python train.py --num_hidden_layers=12 --hidden_size=64 --num_attention_heads=2 --num_key_value_heads=1 --head_dim=32 --intermediate_size=192 --vocab_size=557 --hidden_act="swiglu" --norm="rmsnorm" --norm_place="pre" --norm_eps=1e-05 --positions="rope" --rope_theta=10000.0 --rope_fraction=1.0 --qk_norm=true --attn_scale=0.177 --bias="none" --tie_word_embeddings=false --parallel_block=false --init="uniform" --init_std_qkv=0.049 --init_std_o=0.01 --init_std_up=0.049 --init_std_down=0.00577 --optimizer="muon" --learning_rate=0.0129 --lr_mult_o=1.5 --lr_mult_down=0.7 --beta1=0.95 --lr_head=0.0114 --warmup_steps=47 --schedule="wsd" --decay_fraction=0.795 --decay_shape="linear" --final_lr_fraction=0.05 --batch_tokens=16384 --max_seq_len=256 --doc_mask=true --train_tokens=149800000 --max_steps=9144 --dataset="wikipedia_en"
Each number is 128 + 24 x the weight over its row's rms, rounded and kept within 0 to 255. Layers, rows and columns count from 0. Numbers have three digits each. The size before them is the row's rms in percent of the matrix's.

# layer 4 attention key, 32x64, rms 0.303, rows 29-31, columns 0-63
095:120131113167151145134168153121139112127168121113128161155142159098146142166191124185102150140139127107086116126122139130151113136128124150129120141081154101161121161127134157129145127099077149
100:103134130068124162163095122155169156115114126107109139144134101166130129116122159134088133163137133143138086110098154115105134089155097114117153095138142187114153127086112133113128128144109151
098:132114124120109143174128124120114118136121166121112112160126146128133116152065105117157095090141135172197085155143165129141109171098139155101123131098129109124121142127100134160145098106138118
# layer 4 attention query, 64x64, rms 0.309, rows 30-31,62-63, columns 0-63
115:133146099138118152128174149115149131114184135118095109135121101126127163151098103154155125138154066159127116140121137126085101114130175150121064103159145095145121126155145135095136131121128130
100:144101152138151162137163090147161118156148086129105113133109114132113138138145118155138098109115137089114121146171148154096137111161106083147133134147088127128119192095118097110153135109152097
104:144125161119141155128163124121132124156116117135123182163083131107104099144106180120092141120081160102106116109126107116112128081085115131126154132106112108114127092123147102114169125128160088
105:156170121103113141144094125144134158122100155157171133120134121107118095124177121109104122156131142127137138061087134127145116138151144150114168163130127160149086153137109121116091172160119136
# layer 4 attention value, 32x64, rms 0.228, rows 0-31, columns 0-63
111:106136101103093120129113140123146135117105107107178146118103119077153141125106127104094106117095110131131101140130144120160072139115102145133130173109108132079079119117120120088104105140110080
112:098156150135129114141110131096132121119120145158101165128151099149132143212152117144071123148116143138118163105107101146129147154147101104156142121137139111142119162111145067153111105136127151
088:131091108172110084150110100132139136145128113117124113124100100102165161123148144122120122149143118142168103138103085107158128158145145122154133149129128119140169162185156118173163126100155158
095:160139107141138090150124151098111131140140117140130133141123158137133107142098107089158146107133151127097092101120084165116066133121117135130120118122124163094068157103108154160132092153111164
107:150163178147109120098125112104100127105158106099114149137148136097122133141130149137127121115145125155090091103115137111149116089138067123098129149184129132130134086080111143087112137102151142
100:124181149083140141167147100097134130126164120127142112150135136137132134149093112112143125166188135113160114121153129158192113127143113142131096158107145113167179148151125151112104140144123129
089:121143133150150125143199154148121116103101098193105132154126146079124096127149124116084113126129116129147096134145123133139092130129176105125130143157122096119126123127116101141103188135108155
104:113101144116097146146104168104145111126115100097117096073084101165144122137134143117149159131143106139114129119082138127182134155083131107110132123091135162160119132106150107108115164097137108
112:152152099104124114122178118112132129128087111121129154118155118126132106141090133171110153134113149195113131135161108137132125123090177112126124094115158126112139088104146129120094131080159170
100:139116158057132170102145126158101113102140121134110165149097096103125176131126139097151094145138073111135124134113146098131102157117133108140113120143147130131131133121126106111191107088128140
103:128134109113150154118157114098126146100101126122089119150168155129110157091129130135175131138114075162107140184100071102158100113125130148124149143092125142149110118142143116145134142108085107
099:116108144163142145164170135107105109122117156120125113100155100117109135151138075127177152138141146152128136092099173139103121156132117162139151151137137096146128096140156105107130106114083180
105:155158090121154112145139116078165141110112103145121087164101101135088145117181114139139111088138106141103155103089150083111119162133127154115129121145117120130159116144105138085143139101114115
092:133133118127134141137117096146134119123156100108137152158128155127147101121116137109142108114117154157146109159119117080165132094164146130123110126110169092127105040151099136079136129161154150
108:174123085141191120142113087160126089117128076106135129134090138170150114139104105120146084101124115101113132119147115152122101128092119134087138140131140143179152111119133122107121106116137097
089:143153145135122173155126162122140080157157115125136194138141152129130106084138100159134109137139130124124104086144139082141096106148150122153104141163145133118118153174165131159135096109132117
094:089112124127173128160111109119154112139096118126101146157106168118113123127183112150123150113118115103146157137162145145121149136128161140122156170104089146150152128092103198118162122139134144
104:141146130108106152148136085144123135092081153129131121138100128135133131152105109125139139074155171095105147127171132075134104141065110167150107151122135132112141105139091100110130116159145117
104:107126142112105111109146151094160138105140137096166140107162143156155153114126131127147111120146105093136174113130132149118078162098144115151144179140135101151115098152079135104132124188116141
092:095167170132123121142109082130121129118128138164097152136127161102152127130102117128158125136142121121091116135123127127126140170204150093076100140129113102123104149179106105099159141122122127
089:115170110157124162128137159134136159147144134137126101142135138087185103071085148134125141125095151103142150155135169108123118141151093123138161114115160138165138141134114080136094107150150118
101:143101136157134130129086160125119091151121084150100138152174101152159168117133130151088140118082123126139118162140128134146093122101146160139130104124144144108169128147135148091113183128093145
096:111111142130140114120128141129098119107108119098097152143113154112101148135124167163134171119122129140155119096134156162129121184148148166059134104123174121116116133166117123138162139128152072
094:154121183114107123102077158142121140130148079137123141132113132087118091154148107123154127137150118109114166151144116120156155114101117152140158129145131107131133128217101142135137119123129091
105:139141111144110113139133165108078088159139162115144085163122152158107103089142124135109093117126093150184136128136111130136134144084137138112117116139126121146123110116099114087124083111085167
111:100146146110159136114096164158154120138119103139126079106120148125143158157154100144093202133130102132116117097141146097127099141144161150138119158146168112139114109139094130127160085096131133
092:183118134120095149154150133110104137120152172109149114126106155130143119163077115122105126075081128154101125127121118129149106124148127141146128171121122048138147117136108129129169127102133144
097:129145120071150108150106153120121095114126107145107128071142115146180149117136150158127102098108136115124122128160125137128111145157087184120145114135084158102077093122137157135110147116139141
106:088130095125108106138110094126099096141153107086132094142152148112109169118129126138128141134153114102095075134093121120135149152129106147164135075094115106121069105152144105124144137120129092
102:089112113130145125129149145080155099145158125134106143150161085108154120115095114132099146126095140090160106144132108094138101097091153107136100131177094085133132113133118135123145087093103137
086:137102146096104123090114101143134104128138155182134076137152120139092103154095140163162124143094144127164119112143124144138127132145154167135127135129106161186124146131124137094113095110180126
107:125119133123118077139124154139183139139134137120136164180096163101154164163124091154166144114116133146146093154081151143099187126149132123110129106150099141169143114125131120137134119114134118
# layer 4 attention output (transposed), 64x64, rms 0.499, rows 0-63, columns 0-63
110:144101154149144155110136149130094133058075094131101132088130079140148107124121134099154117103113175136104122129112121123136141124137161139148134161165121125133075133135143113132126145172164121
120:128098091103132143188110084160084125116170126116115129150102113129128119143137145175118100144131119112106137128138155121141101122125125130135084144099137182193152134150121098154132151148109145
098:110111137112127113132127181065124133204128105124165140147120119146154159103140127098120128106107148105161101141155131106138096181150135140122121157121130130140162137106118134097106119177113118
089:165116146141136103145148105144112075155137132082134118127173097115151119102096140113110105111101162115125162100138125105106171134162119121153129153175112111132129075145135153106160136163150145
114:122105140152177149090158113189116112125158140119114126127143109090093106097137152130116123135144122148127123126123137131123150124086170124078107153111179127129151139173158157134155139120127178
103:128142127125128153170122137125122126147106126111119125120123164161116117116108128120119096106149121163079114149169125120088179178073137153175159087126166123105135086155129130123136118110095117
082:098148152137141119173117118106151146148149146124146117123103160125164136103117115147124101094156165092128103126153126106128119131095136116112115113101153167114101109119105175141096157148200091
107:122124165156115102149120122121168112130114127093114116115113120097141101117151169128131106104116113174055131103111147123114088150150130149118118116117116101135112180112065107151132147163113116
122:101130133113118072126129148187123153146125132160112127137111109115124102189119157126142078148152135124158113118116139116144093126119114124123150147096124083144094115142072096093115121096122153
103:093125124106192126147128133122115157104139118155162102121135126111133137116123111157128095109158101138136093134119094127154126092104131090145126134138103096083133175114135161191126128087099108
111:116116091132137130112131181145172161083117108149183116126109149098143106141113154103111130124120136164114130133158151125172113140137110191116127147118097083112162100104152145129120152131127114
100:146161151151161122195101149099095152103161114142141138159114114140145148158130123131098152142125106135121147154071155148099133151122169143170091137107131134139142132174120122149113115130157150
115:113149160130108127100134111136169146106107149132126120106120113144111075080148145138125096121080072118130123144162158134111158132107130128131101152102118148128176118165160140134114163100179132
086:152126148131139132124188133136136171097102114139127125116142138145151150167126133139150117144145102082109135137107125112176199118118123136122160128116181092109111103175105131123123092129136093
113:154121144139132171132135136152133095128080125114138116095123128161099115132103088183120114094118139099160113116106123165149159121145153139117168125139126056131157160155128117114136129078134118
081:146170111148081118159140110145128125140139119150177156127136133143107123153155113138129114111124167185143123126128131105119142124123124095133122124138124141119119147135161191105143068052134132
102:124168128116079169125102166114168146093143118148075093146094154107119140092169122141140153127113126092118132173162126129120133154124128137140174156089103129103091152128111136129122127133133144
102:147098150122145138161132129139114161138104117121106143079079104125125097074096125139123144149134101120128140097150108138183120095128156176161135107103146096136121133135125118126164124086178127
106:126139087182171126157123124115076104091116117119108171107141146161093160080135127092142105153144111153112129156156115103133152146136159141155110113103114092133149122118113137152109144137153152
105:153133125107136097135124149088112163078171132123142162110159138079183101130126140166153094134154129120119101101160094153117133146101115139127091130114152142095123128159112145097166119109124124
103:137142115171115129126097122156154134130122149169146154093128144136126167124130090106148144115160188117117149110151127145152110104186180100134137128144155164123114095136137101167153128152116103
124:113112146184131099117111112145155099139163128145186137089105119138112139113126110123172105095127148119189151146111138100133103165084126133130116131149112119157117141156098104134086150137099119
106:149113135117086114101065139098131147105139152121112163113144105123118161150107180136133141103146135150128086127086121170128144139114127152133113144080118116117101152134151164097140163170109109
098:106138103146150135168130145130148137101181099129142187133122153092127103103092156134123156114130111142101138129083140131111127149108108131141196147121144128082143164153152109124115135111159100
084:144128152144082109149113179143101123152122135104093084128100127119090141127170088100117145143160155107127113132122169090157119135133109105102121119146151126145147109174143141156099143141147176
109:079095104175101140124154127125109139109190123114106189103133107118166143130169110166126149151136150146121118174154137180103126112143161148165127121113122118142131137131115132134102149133131128
092:192149115172132128153122110114136147164154094130099163136102125173118085117165145100147091139109156127112101164152123154172143133121130110133142128126118112119151107188153138139103114139133124
104:119115128151116157100131157110137123053116135145141145151089095143114175104133149148140097123132134131171139134136094134060150134135130102115138123165110114141113127139112092157147160141081145
113:135129130121128100098108128105160126113131105125172138147176110102120119108168123152097150129129169134104106104121155083126179142122141197110141154160141122176127151109101086127132130132150126
100:108113072143119134138140137135109179170122065117136136147147142156131126093169124100140136150111142114159117109108094129128137131072131109140109148143084110149123124155090099150097141126166141
085:141134116101126100113149164111139098137169134142104145130123139115092130119130146121108128129169107138159134187129125188156092110118103103102171076136152114132123130135073109125128122137127180
110:139135116068111130118106125138104107145146082152111145160178164095121112154150142152159142127139107107101126115144116137110148178137160115167164131118114141121139162139142131111122080185122115
097:130084089150124111130117115144133116126129173097135110161111151112150114101141122172141160112153087158134107126110098107138110120156078102085124126117130138116137158118112092155116067173109124
101:156143133116096123116155146077130132129123151143152147123180144135118107126108131091130203130159156141182131121122147161117118137134105148150124126178133105121117102127131134083102081155107129
093:148123142126131148116118075140122138153145133126116134076187110131103101107081132141146145137123132147066155129127128114142165116098091171191125122117146103130120133123140117118145135143141076
094:111140114125122175130122133113101132075134118159125130124123151123084172139146105156112157151149109159182149137120139174161086120131142140106138124126143157101174119113105113098144093082141144
092:082132122119139087134143099134148111127140156123169128131113125198145133122097096148114112137165119152145104147154162080129158141130143143118089114090103131109129090094103108123088119135091136
089:102101150102142128152124153143131162145139177128112138144133121082122082135130097115119116071124111142125135102144132129168061120163074139098088152120097148121141136125123128103123117120160149
099:143138094144118091100147141144094108076145133118106119107096137130143116155147171107137142120123092151141139099117112107139164107138088129174115140148094130153149107191140086113130137106091144
092:119099137098106142095136113155148124148139158157081079164128137126134091107094130140151135146127112126170125174118148105114115114107143120123157150101173155116140185123147156114125123092147168
112:111142116115145135120132122119125106056171143115136120127118114134144133138140129129095168109116090134159117152141140107103150113114113132133155100155119187101146151103197154161144161137090146
103:133099162108101133124145148144150068157117103103115138111140132119150085062135117099120165149111155153117118084136121107101151148129112135095127142127125125129114101097134068109130127138172149
090:113082151108089142105125114143141103150173127170095117113128130127062155100171114127165110136117096114134190135157135109139136119113105101105117107135139153135100148146129093131142150124109155
107:132103118104081109097146083129184154160122163096111138135133135133085113123157146131079133137113126107148143103169127137132112088083129125118175143130125121157139100122111120146110161088124151
089:142128172133123145124092176131150152141177114129126117163111136140118148168140093135098160122109156136100147144099108135136132127137157149161169117141120078126067151084116110138106125118134092
106:112137085160120141125107136077136099140150109140152146137089074125138131103139124125108116093133096140096114158148132126100108167148111161122095121084111183104158161123107093131128159132112119
099:086123128111108093175100125112163146113161139124078100145160143129109143114160120126142158133156127156119115162126140143076092128126122092119133163088102150105120146156164139087091143132129122
095:095076096119145115124136080117085136131129134109141147118149142140170119063110152127137149131086110100152137131096087160145130150107117153144124125160126160146129122150079123130097169147127130
090:155106131139142161157134099124082071166113148092162148116109136104107157128091124128116102119148102157154133099123113157101134159147149102128088132133132097168161146167142139124146140108162142
087:135111147134147115157109154083087154127126157104125152137129161132125127167160139121106086117157080151098103133117133119083135129143156111111191121161096141098130159157099115134127143164143141
100:140122136136078141090109117116181152160107147135143109192115125094141127125165108148146136108131129096126106111127105140133115128138107139120180110164132164147107142154147123114178094091098111
079:102087124116118132147157150127114142163113130090123118146133110172108134076108123153104153116113166120128131144175092143154156145186104117132135072103109147142143110100142121139083121100123129
089:102131123107118146113134150111072155145116099134093137148135114149104106122123151169122099119074078129112085181130140114112122129141107148164138098126075151127127123104091158127091114145115129
073:139118108127092142136125142197147132107120104114137143162147134118111131159111169081122104126146106130118119125108115133138145135124119102168094147097145160079131158147137157082140160129187107
095:081129160130133128108132142140119113171083123142125167124111112142157105131111085132134084157088142118154187140146124093124136148104155127161137123138128092126161118142174098094161129109144148
095:169120158128160088133134104086084096197084141121142086106139093159149143114157113100126110116128120094126108152116122139174119145154143119145119129140113112112103136130105165097123109138130130
112:129114103125122127124141095129194145122108086151152132110129157120118131091137093144124133132100083117116124137081106110167130135133124140150164186139101143096113145136158099141140142083177127
105:106137151117123153103113108132137120170089138113161130175131093124116130125092152127143118116070127133132129068081142115093182122111135105123134153151112144078141119161128107128149128121168143
101:070114121124130128127141149143162136124103148117148123111134128100148160142103129118129167167157090140093114112145143114140138089128117172110138116104159140124135106092092092140194166118095153
094:139072123137135123105111162140132117056126101111102128140173125137164121167149142116120112130116106136115105134125150167175120113100155134143082146107135123097096115154102121082103104121115145
099:152073126125143145148148163152097149160111117115124124096140081157180106131125090125137110158120105067110139104125139153161115089132147108110089086115147136107145135150150121124097129144134121
095:085139131100106144144151117102117101139167126158184119129118159100133126126147088164145131082105148137128155140133114111162151117152109099138072151147127186116102127124137132158120127150106164
098:112114170116125169179113126149099174102078111114163109124119139134141146139127103139134141096085130116138102122134154079103092155137146148161114177127115123119149137094163135139089115109124128
099:134142138119110149137141127190121134141158104135164104113101065173107153140105115122125130118145135128165100150131128176134132109126101108133155146101125078138108131121089074116102139089119109
# layer 4 MLP gate, 192x64, rms 0.418, rows 0-36, columns 0-63
099:133138095173139134141108115174139164125099141158088115151156153099135120112130105093130130145133123105156111148119126161126115105068149155116136096122163102111131082105102130104181117137162135
100:111118120169093131113141135125160136118101107108112125092125123125136127143103120114120091144167096125133180195091137189125116145124137146159138115086106097115127139105149099123161157094144131
101:096139120102117131099120162102105168158158105118141143156123163127163114174114121098115136110115112161107113163114107115179095129116133166153115165131076148096100149126117164120114139114109150
084:118151124103152123113063144103170110159141106135097146154128107122095110129082168104112152165109112131139123107108094110124134089133157122094106105090152145157136131124132135122109168156149094
108:138125119156127132118087119145110144172084097167133128109112134138123143112124194120123120132178115096160129122130133126127105137126160182133190175143134118143159133110126116138144145118173153
092:133116094137090111096164130100163173101085109126118133129166156124174176148146113105148154133135086107146122153128112144152123126122142125124128079104154168131148110128162118144132136169157144
101:115100124102144133138117081119098121148136139171104130094109118145147148199171139104129090081105140118102108143110106107133127159077116118139142090142090135098110138138105150117122106126100136
105:127165102122110123125126133119151156144107149157158142097103121128149151167094107152148136147117074117122143117138137164138124134123110182126146142137107150114145096058110178124128087142164104
100:131144129091120079108102123084175086159128103111141083138141110133143111105110139128124128127120117143140170122165141156183139134116148184140103145114124138149175091140137123143120127112170131
095:110169103109130114076127097111118097160140138121125112119146136090094132099186124115112115118139110166149130153083102139121139139140170146089144108096089106094118126178127121102151110134119138
105:161148092126101115179154108100133121087118128125122121136110136133116098156139159141158099134165118119100129108118165120135106148111112121157063137133108133113069132119144115139117074142116080
070:180091134096147082148191094094115108127111145113133113131126149136104102132157174162118132119150124128076103152167155158135103116108143156120114129145145107129144103133152156161120120127117113
102:147145114105138129143112079143144146142181132152132094138090109098148109149101115113149138105089100141104128102124106108122112116085133129102108087116111151092156128157156142106112091166129179
096:149115187120096161100128124099118134092123149134116108113109109116160147120132130110181111139139124101142126086103100123122116115069124079125135125175088101105112095117130139122143134098094103
093:117155147118124133099125135104102137212170126126149120113118135085122100145127112140133105103155141103137125108170123132176154124106077118126166111106163122131104140155151122138106125097170115
096:152126139174127113133161151152134125186104086145107154107098123159126113144076118102116180111061099116128167109160142131117163126142095126145126118127139132117119085135126107124122130143108118
100:084144126104126127153110155106113154116108104164112104165096086114176165109154142128129118120100070116138087163131151112113172126111156154160129152156136119118088126143135120098145103131130122
097:113112120154101158173155088087125124136147132120143096142085092097179094143117105141163095135119091125091121138119096144120102167118141148116125115158115101165107131140127124096147119134085119
096:107123118168146128090109094137112118166113135148132139106135200107102103130150147152162123158122149137155155134128113075158136061137154131152121165181145123120131115120136123129133121147150127
105:132103140096123098126111072080199130124104131127125109148107137075129140106132130166104125101101104116175126145123141085105143096142149127105129161090103134144117129138146108107135104129101126
092:151106116153162148113119116117154133131128109113163115140119150118113083124108087149094169087093099146133137086157089131081112147143144149087134103148123107116120074128111106125158135145145158
093:104157103160082124109139155054130167167116135110091131120111101125112134113151108113155086140104137127103094098134126101076112143094149126109131130147117139155107144153122147111097131113153121
097:109098100126128144140158108101151087128104094127112165135132139147109095108087169184102121160094143188153146107133119103114133143103112147161145125136162120120128122161134093114123133168111146
097:164098091180098141132135131127134148163141112123182101092168147159115103168126122095124126105142143141099133136113103158119120115097131153125112133099127085141091109142111183141107133139151110
100:094106130139118158112181142137144124164104132161151146122143145132135093171103155114125132123100088115126115091102168109104128137155082113100144146116138101117128120127135076086113117150092085
107:119127127104075104137166119127102189090130130134169128143116099109149140162136104111101108116125152149140156137145101133143126146063094125100132138123092116144124074123136176137131139158130137
101:128151101153077130149120149121097138147112147124128103092098129129150162126116116118153143167160115104162138111151076155138171151139111128127112070130157122142103137145166148152149084149158122
093:112116094157098139125164112102125148149127119158080134151163115119119114145145138152127145127097134162113133144169182145073127112125120166112098115102147172144132139108162142087154160152112136
104:112120109112115142098119127058116134104146143150110126112150148108126138142091111124114173142104107171181158138116124167121100157133132152148106167084120166125113096176141139116119131108147147
097:112124142133108125143132099141167108138130138110102104166113097126123177145053121103155102130165141097126122114181140137113124111080092107121134125114179136131111128111124077130116098132125110
107:131125117117114119168114107131136084155121103162116097102085108154140104140122116163122103108167070101130166138143147111060113147129167119113086127158112131111115122170152125137123130112109128
100:117127121102084131166157069118099097121128115121098134112105109105099161085143095148136135106152117132160142165125103182163144185123136141133144102147135144136142156146149122111117108162148123
112:130127100096120121085148125098120129151098102127137144130107124054180144155135068125165113128128140139113167126093111131108124144145151133124157072134149114135126123134152117092160136128143164
094:125109152123095139099151107117079159084112124155127173120103098084106134128133112112132142140075119118122164125125106106112164116139109138137114130143158135138102136077169106136163130173167115
112:136147085129093116141142147163131122170133085138083124133104126118108095161138146181125081158127131177106132136158114102153131142102116135119130136117132138146137177147144117097155130178091129
096:123134132140096104134132122097187146150138130129148121141094142133130172153103135117145077092097132079182152104151117110110138121103097116098127118116112154109128127108101108114189124167118141
104:106128126159116148147167117140154116151092132136093070135130144095152121111152109097107140094143117153137118149140089113131164107150087145120171143098130083118130111145153137128099134084172102
# layer 4 MLP up, 192x64, rms 0.432, rows 0-36, columns 0-63
094:103117156114111093141091125150152124143130144137099128108163173144110157123112130134144117120103149133185134149133131155141091133163180109176147113102127095063103125169132144137119108146133137
105:102132112132136134176099124119174114124145151134110154156139140157128094140132155086093127094109132165078133123144100081099121116098145097116121128162147128112161129139139167156151105171126160
099:113112098109112148101141167128096180125139116127153138131135117118123129147126132146135116152120108134077135172147111144151076115136165131121151115118052119161091127110155132138130148143174167
088:092145138120123193113128186140146118162120093176126130109120128132120119162120163114110121148125094114139141106139124141121157108146117109124086103095107151163159149155108106112122159118106073
112:151157120120105109159123083136122091106169105115141133131081139147158109121111178167128114096141139118085132120142169133113102110138110109090103159125093112141124093136137119072161149128126148
095:140132118110160104145111159150114115193115156154164163152125172108126158095103101168129118146168131149123165116140102110145129147152128113134134108133109100193165118152116116131137136130104104
102:091176124116133160147123117142139103120120118086097114112162125127146147157165150120088124142134124142129164114089153127161159121092133149103133086143080128072151161110110139148103100106146133
113:104134160115140141143116144112163083163099118138135154117113114131135134142035087162118178130117147118113103145115152144114137147109114121135132139121141160095104102106069140125138144148144134
107:129156155172127128141128137099113153146099128095117152171159143135107134078126128142137145138114150116184083102095132155135153122130076111146103173095129154078130123108153137127147124138148114
090:145124151080105092115155142146143101116146134149133113133132140090134147127139118138134110097185084137140116128157146067121134156119153155077153132155090110130131125163141120157175134094113115
111:101147133140136162140178146145116111109131145157115142174130117114150096102139115116146114132098113099131112130140173166158113147134140144116128114138122089127113154112072085152116137141193173
078:132100141149121135102118155160129160103107144142117159098073118116121141160121204131128145143135136131132142129126090128109128123130101101132066193121160131164143124135157096128112142148124142
102:156100147159082197142144134158121153109133138136118051128145125109135088132155146115161117104171111115112115108137123109136127123134128128082110154154152121161123148124155131090113103123130147
096:147135166150063166120127118147136136140178138171167113087135134122130119131141137132129149147149120100143131112114101165103113064117062111125105116117105115129143119143135138109114169119106120
085:141159129158086159124128107108146141130133160110106086105111121138149099155174094152112117126141143117132052161124148114151124161102106114131148115147105170123136180124123107116130161103148114
097:107159130144106170145135104098156118095113096108121166137144156161134126144118129111150108135117134161163136121079138085182174114126116119096123139159172115125150082162105102128114136136133137
107:137160099154110092104096123111155141143120141151121151119173135122112137160142106123137137160142127110120130114104112110128146074154142128106205129161142108121097163078121134097155167120119106
098:142108139101119119075106131198104155128085142142135153123157149157138142111144096120127123140110174126150170143142180093162120089137122119136110147109162132131096131127107128170115119132137155
095:122122098143149120129125155142068131168156128133129174168172164153128086149139127149149099147147115115128135098095139117125154121123131154128159125118129139115156135139148181144107088150186112
098:120139118070105131108142148123144131152118154107140109140074102117103127128088131148130127139127155159151149174124149154144111185140152160141132095145108152165118147103066136160112123111133147
094:136103156146118129141113114140111156127126171123132123085160110120091099119145101146122139099108099094141107121126132178100103087146108142133174143124106122099128061128136088133131105105135076
093:165155163119095128061138138105139121119112120142142125121157124107113095127123163137088089119108128138083142113114161123110109092116107123175131134137150117143108152164160153072093134120102124
095:105109110126139108117144147113129150110118113152132134127105198125160154135152119163104151096090099166109131129177128082136116119098080102106151157125124160125090121147080112102125118121141120
101:132153129172103074123125111139119140107130126119103131116097145144128115098116134187112091146135085108131135147148129137125137149079142110086122089179145109149185116163130135130140119122095100
097:103129142149125118125131144094085115097181127163134138135104155132140163120122145089149151149140117088138149130091193090116171101151107151097126114147134151122098133120147100133118114112164096
091:152144114160190157088131107140105123149140134140094142133138153122129126095121122138105137120085143121123098131114143171110096119115094122178092185132140174107154121156135161128133134084116135
107:105116130136156084116163127112174172088158122152142137070091142147151146128107123126130127142148119163123089113149159115142079106127102134145125145170126116120110189129152121146122146142134111
100:125113176079143127110134125081134115103114134106147158123093156162092141162118100150113124145156087086155120158110121121123106106101134111158118111140133162130081142142084156155120117119139093
105:148136129128154134093137125102121134109132142138195116114136139088154107094104135123110160137130118133184108118139164144127062177144102141111119128122107135090114125094169125153143125083117112
098:121149172101125086113128157096139140128134122157162171143098127126119124132128100120119107148160113147128110164141190155129149107109150082115137084141146132164129123107102112197123126132153117
107:150149126165141152109079137117141178088131133149115135131134118110128127124146137143127149120151064099079122141119124141137115144162143093131149125119162108189144098153080140157120102149103116
098:116175097079090111113140117102136115147160175144131141113173139146137137074131126136147102129169125135133077150103115121132159114138124153157127143165123120101094126136160106085156131101117127
114:143109113125167157101094116110089117149133132116178188113124139124135163182118105116073075122105141111119094123132110113098117095124148090116152113150124135113126123128105108135135162153111123
098:154133092194134137188129185136106116132132110148120124115137169147131126115117129087152168138119110129147098115140175095102163121117133131126100175107148127157107123154147136124140101135131096
107:129145144122092144172085144124170164138113069163135137098073137087107121111122085142136086098121146165116141138093124132121127169151113128135161107117118125127162114149134146112121134099125140
099:136166129122061132093125129175132107116107168108112125158131185098115109145149134099118138093106112159138111155144134133109115103115074125113152114105143116105112128142164135102139084118157137
098:124145097142109102146134129096121141136150126100090114139119137120105152156113108108055104118124186123165129146096121141113112093141138125151152124085089162144122166117118152110167169113134118
# layer 4 MLP down (transposed), 192x64, rms 0.0966, rows 0-36, columns 0-63
097:142130126134148151106107117130154082153129114144107179111118128149120083170121127142180138112113127128132131087100116132151132100127099136148120119144126151140125122148117115111067127081128048
114:103156118108096117111119096115143135147121172119119095127125120117163141126134133072131142112094103131154138099132167072121140125143124106112109181154077134086112116146119185116146105153127121
100:111161144112104076144102130080180163127110131113119115135143134156120105133122135108115124126138136093185068147119129128102151112160113101132117096130113134142105141156132103090122137184104149
087:129152138134176126152115138090126110078125143111149170101111126124116149113111170094114176156104126119157136125128145153119140127131134096102133082121101127123181163136102096121091133105095166
104:182120140095153144107148116158129129086111150098128142118129070149135129124117114135119109107092121090126105142132134145182107194140115157133166121169114123146148122107164157150108131150130140
094:140172113126150134103120148094186153115110108092123149164131080118092116115122153145151098170116176116164122117135151137150118096115114138135099164123130119165114097146113115132149110120144080
099:155130145107171119108111136111138133062190148106155150134138145129108141141123105103113145158130108123142082202131115108117124123112164127144113102126115156153117165122132119178107120116142118
111:068112126106079123118089138146100147126140159146120143130121111138099161127157161156144149151091110142070144156095108109109115124122131128094104121104158118134122160124123146129060137115143144
095:110094160149162121110097101164116152128169154118141119156117116112108181077116105134136098102111125175137143119124160112091076130119100177120158121128134142148141141157114129142117106128094130
086:125117142129123125138157145145087152146095185125133166095135152131130099140181109182152091124129148115120105173081142116094154124139116128122138164118116114144143160108106102137127113107101089
099:146148093135113145137163144131126117169120112112118120150111122122125132103123140090149134143140168127149072169157149149097122135100123131159129158164174117164114080110138127133136152073120080
074:101122143147156123113089101104076104127123117122105126097157123073087103122126120109098051137135115113138154116149116143142120143137125187139139105113106124161133141099118173116119137126119153
104:165175126175115117145118153155140139134111141135104106133109105157111063124143152136134127137090156129135156119136121119151146164108104092125106173141113092130164097124174168099133101124148124
099:121106161102125116112142119113142136110127154116148072149104135152143172160137112138131165120180133102101173108133089147149103103121113125159137136116152130101164094092099091115137105104088131
098:100169156137161157063112128117091162081150163129126109149150123129123158143088132133140134101158129096138119136148148122135173148123117120124162140147133114162130136124155185102113134142154102
095:176124116126143105097101102136172174123137112150143131081141125175149108098133131139148176102108106081128149089136129118106125095118121133167112127168126090132130103117122109078148124119117117
093:132120118102134155173106167130123134135095112110095098134078111112122103116132092135116108140130149136085121153118152161126132125106116146177102160157086147171153125084092131138089149146109142
114:127117134147148164111115096059141178150138106135112158140112080118093121100090109136124111159105109140135101142107101146138083105138124154100132126134101152121119153143134095173141125139169129
099:127111104153133125078127111128118134152155117136141145137109089115126091148115162161148170131125130076154108097144111087131132130130095115145120175096169107114129189159087129102140126107127133
108:096117126158093140117128148127110089151128120106155122088112113129144130153116129144148159147163102173096114126148137130136118075131128135126116125193182146125125107109113185113137147141172098
094:125129153130146095145119141165097165081124156135157128139127159092132162148153145151158167121137147096128103168115178128101142148120148130122169133109126154118133125122160137077109183109116141
094:138146129112156140125139176157159114136119120088114103156159156172140117110116158106110120137142150151130169117146113085115125103130088092171162101079148130159096113098118114115129096135119100
092:169129093121087112133144123116109089105116120140113123097125086111127092083107134129144130170097157111123145105111116162099152101109129114097110128150128092129161074101126163145139149179119126
105:113157148086153160146101100120157099160132154123118124176110108117135131097103119116161132109120137123144136092136138117119127139143118126134176095133104107091128150120193158092123129168093170
095:157096128148138164105083148146133137136123100088173151091146161166135115156113135163129142126130122104124188128140102113159132147138110099120157167125138128126126100136170143158108092085138140
095:096109123085093102084127142106127131164112090118083128144081133123099114131157121105167125126111112173147146089186112147122111130122104136125130116125128143154113144188115123122089128144114145
097:105110127127127131147112167130089101106072113097161135134103130110109130148113134098129103168132119101096124114104093135145116132094168141148136135106105177112125109076093129134128186116159112
106:114128126143114159112132116127114135133147159157135166139109120116151119095086077179083168130099136112149141153134153127130114140160088189116131160144140144078156135111129092130148140115130157
098:144116100102137130149112130116106090139142127130127122088112142111144136150160150153151094124116119104062108141160099076141153095134167136100134133089133140165125158139156096111093171112157129
105:143104155083104104093141176141130135103147127160169122106112173108126116116187127127101146099103102130118146103120138111107121141130180150167127158081126114115136129093130096151149141128117105
099:119122083101095101109148136149140181126140106114137127109141146142101114116082158122117106124156123168121089132121149154092103153121100185144189126166111129108111107127145139104122121116104156
092:165081166138130102123135168132101122167118150138125093155153138105138126108106152134142110137129121127132152134096167086094156109136141154106159171068120086108136148143112158120099143127100137
107:101164112117152120088126131143135115136097152085144107138113107119138140182132098086137134182108129081119147092109080121114139161141136127143145135078130113098123105109097138098145111158153139
092:128104133121115106106109104119184147123147151102135154136137124161109091139144109116071160140137132135156105104117143111130116139182101080095108118119099154125100128143138138132173108190124148
110:145133114082113108146115123128111137082146124131122121127119114108120130131140079121140078140089115104105172100107088142075132122102133086149154178118148165111143118148134145161161130154108158
101:139103138138124113155137153126113167124178120115094092100146134162127112131078093121136082170096132124130148201105138113132129119110147101106148103152113122120134079137110104135148121160111108
105:127088111153182157156118107113124168080128102108150145143120118115149116120102091127120132162125151134166117151119150119116113129163126176134108134061146111134117152115166140113160166107133109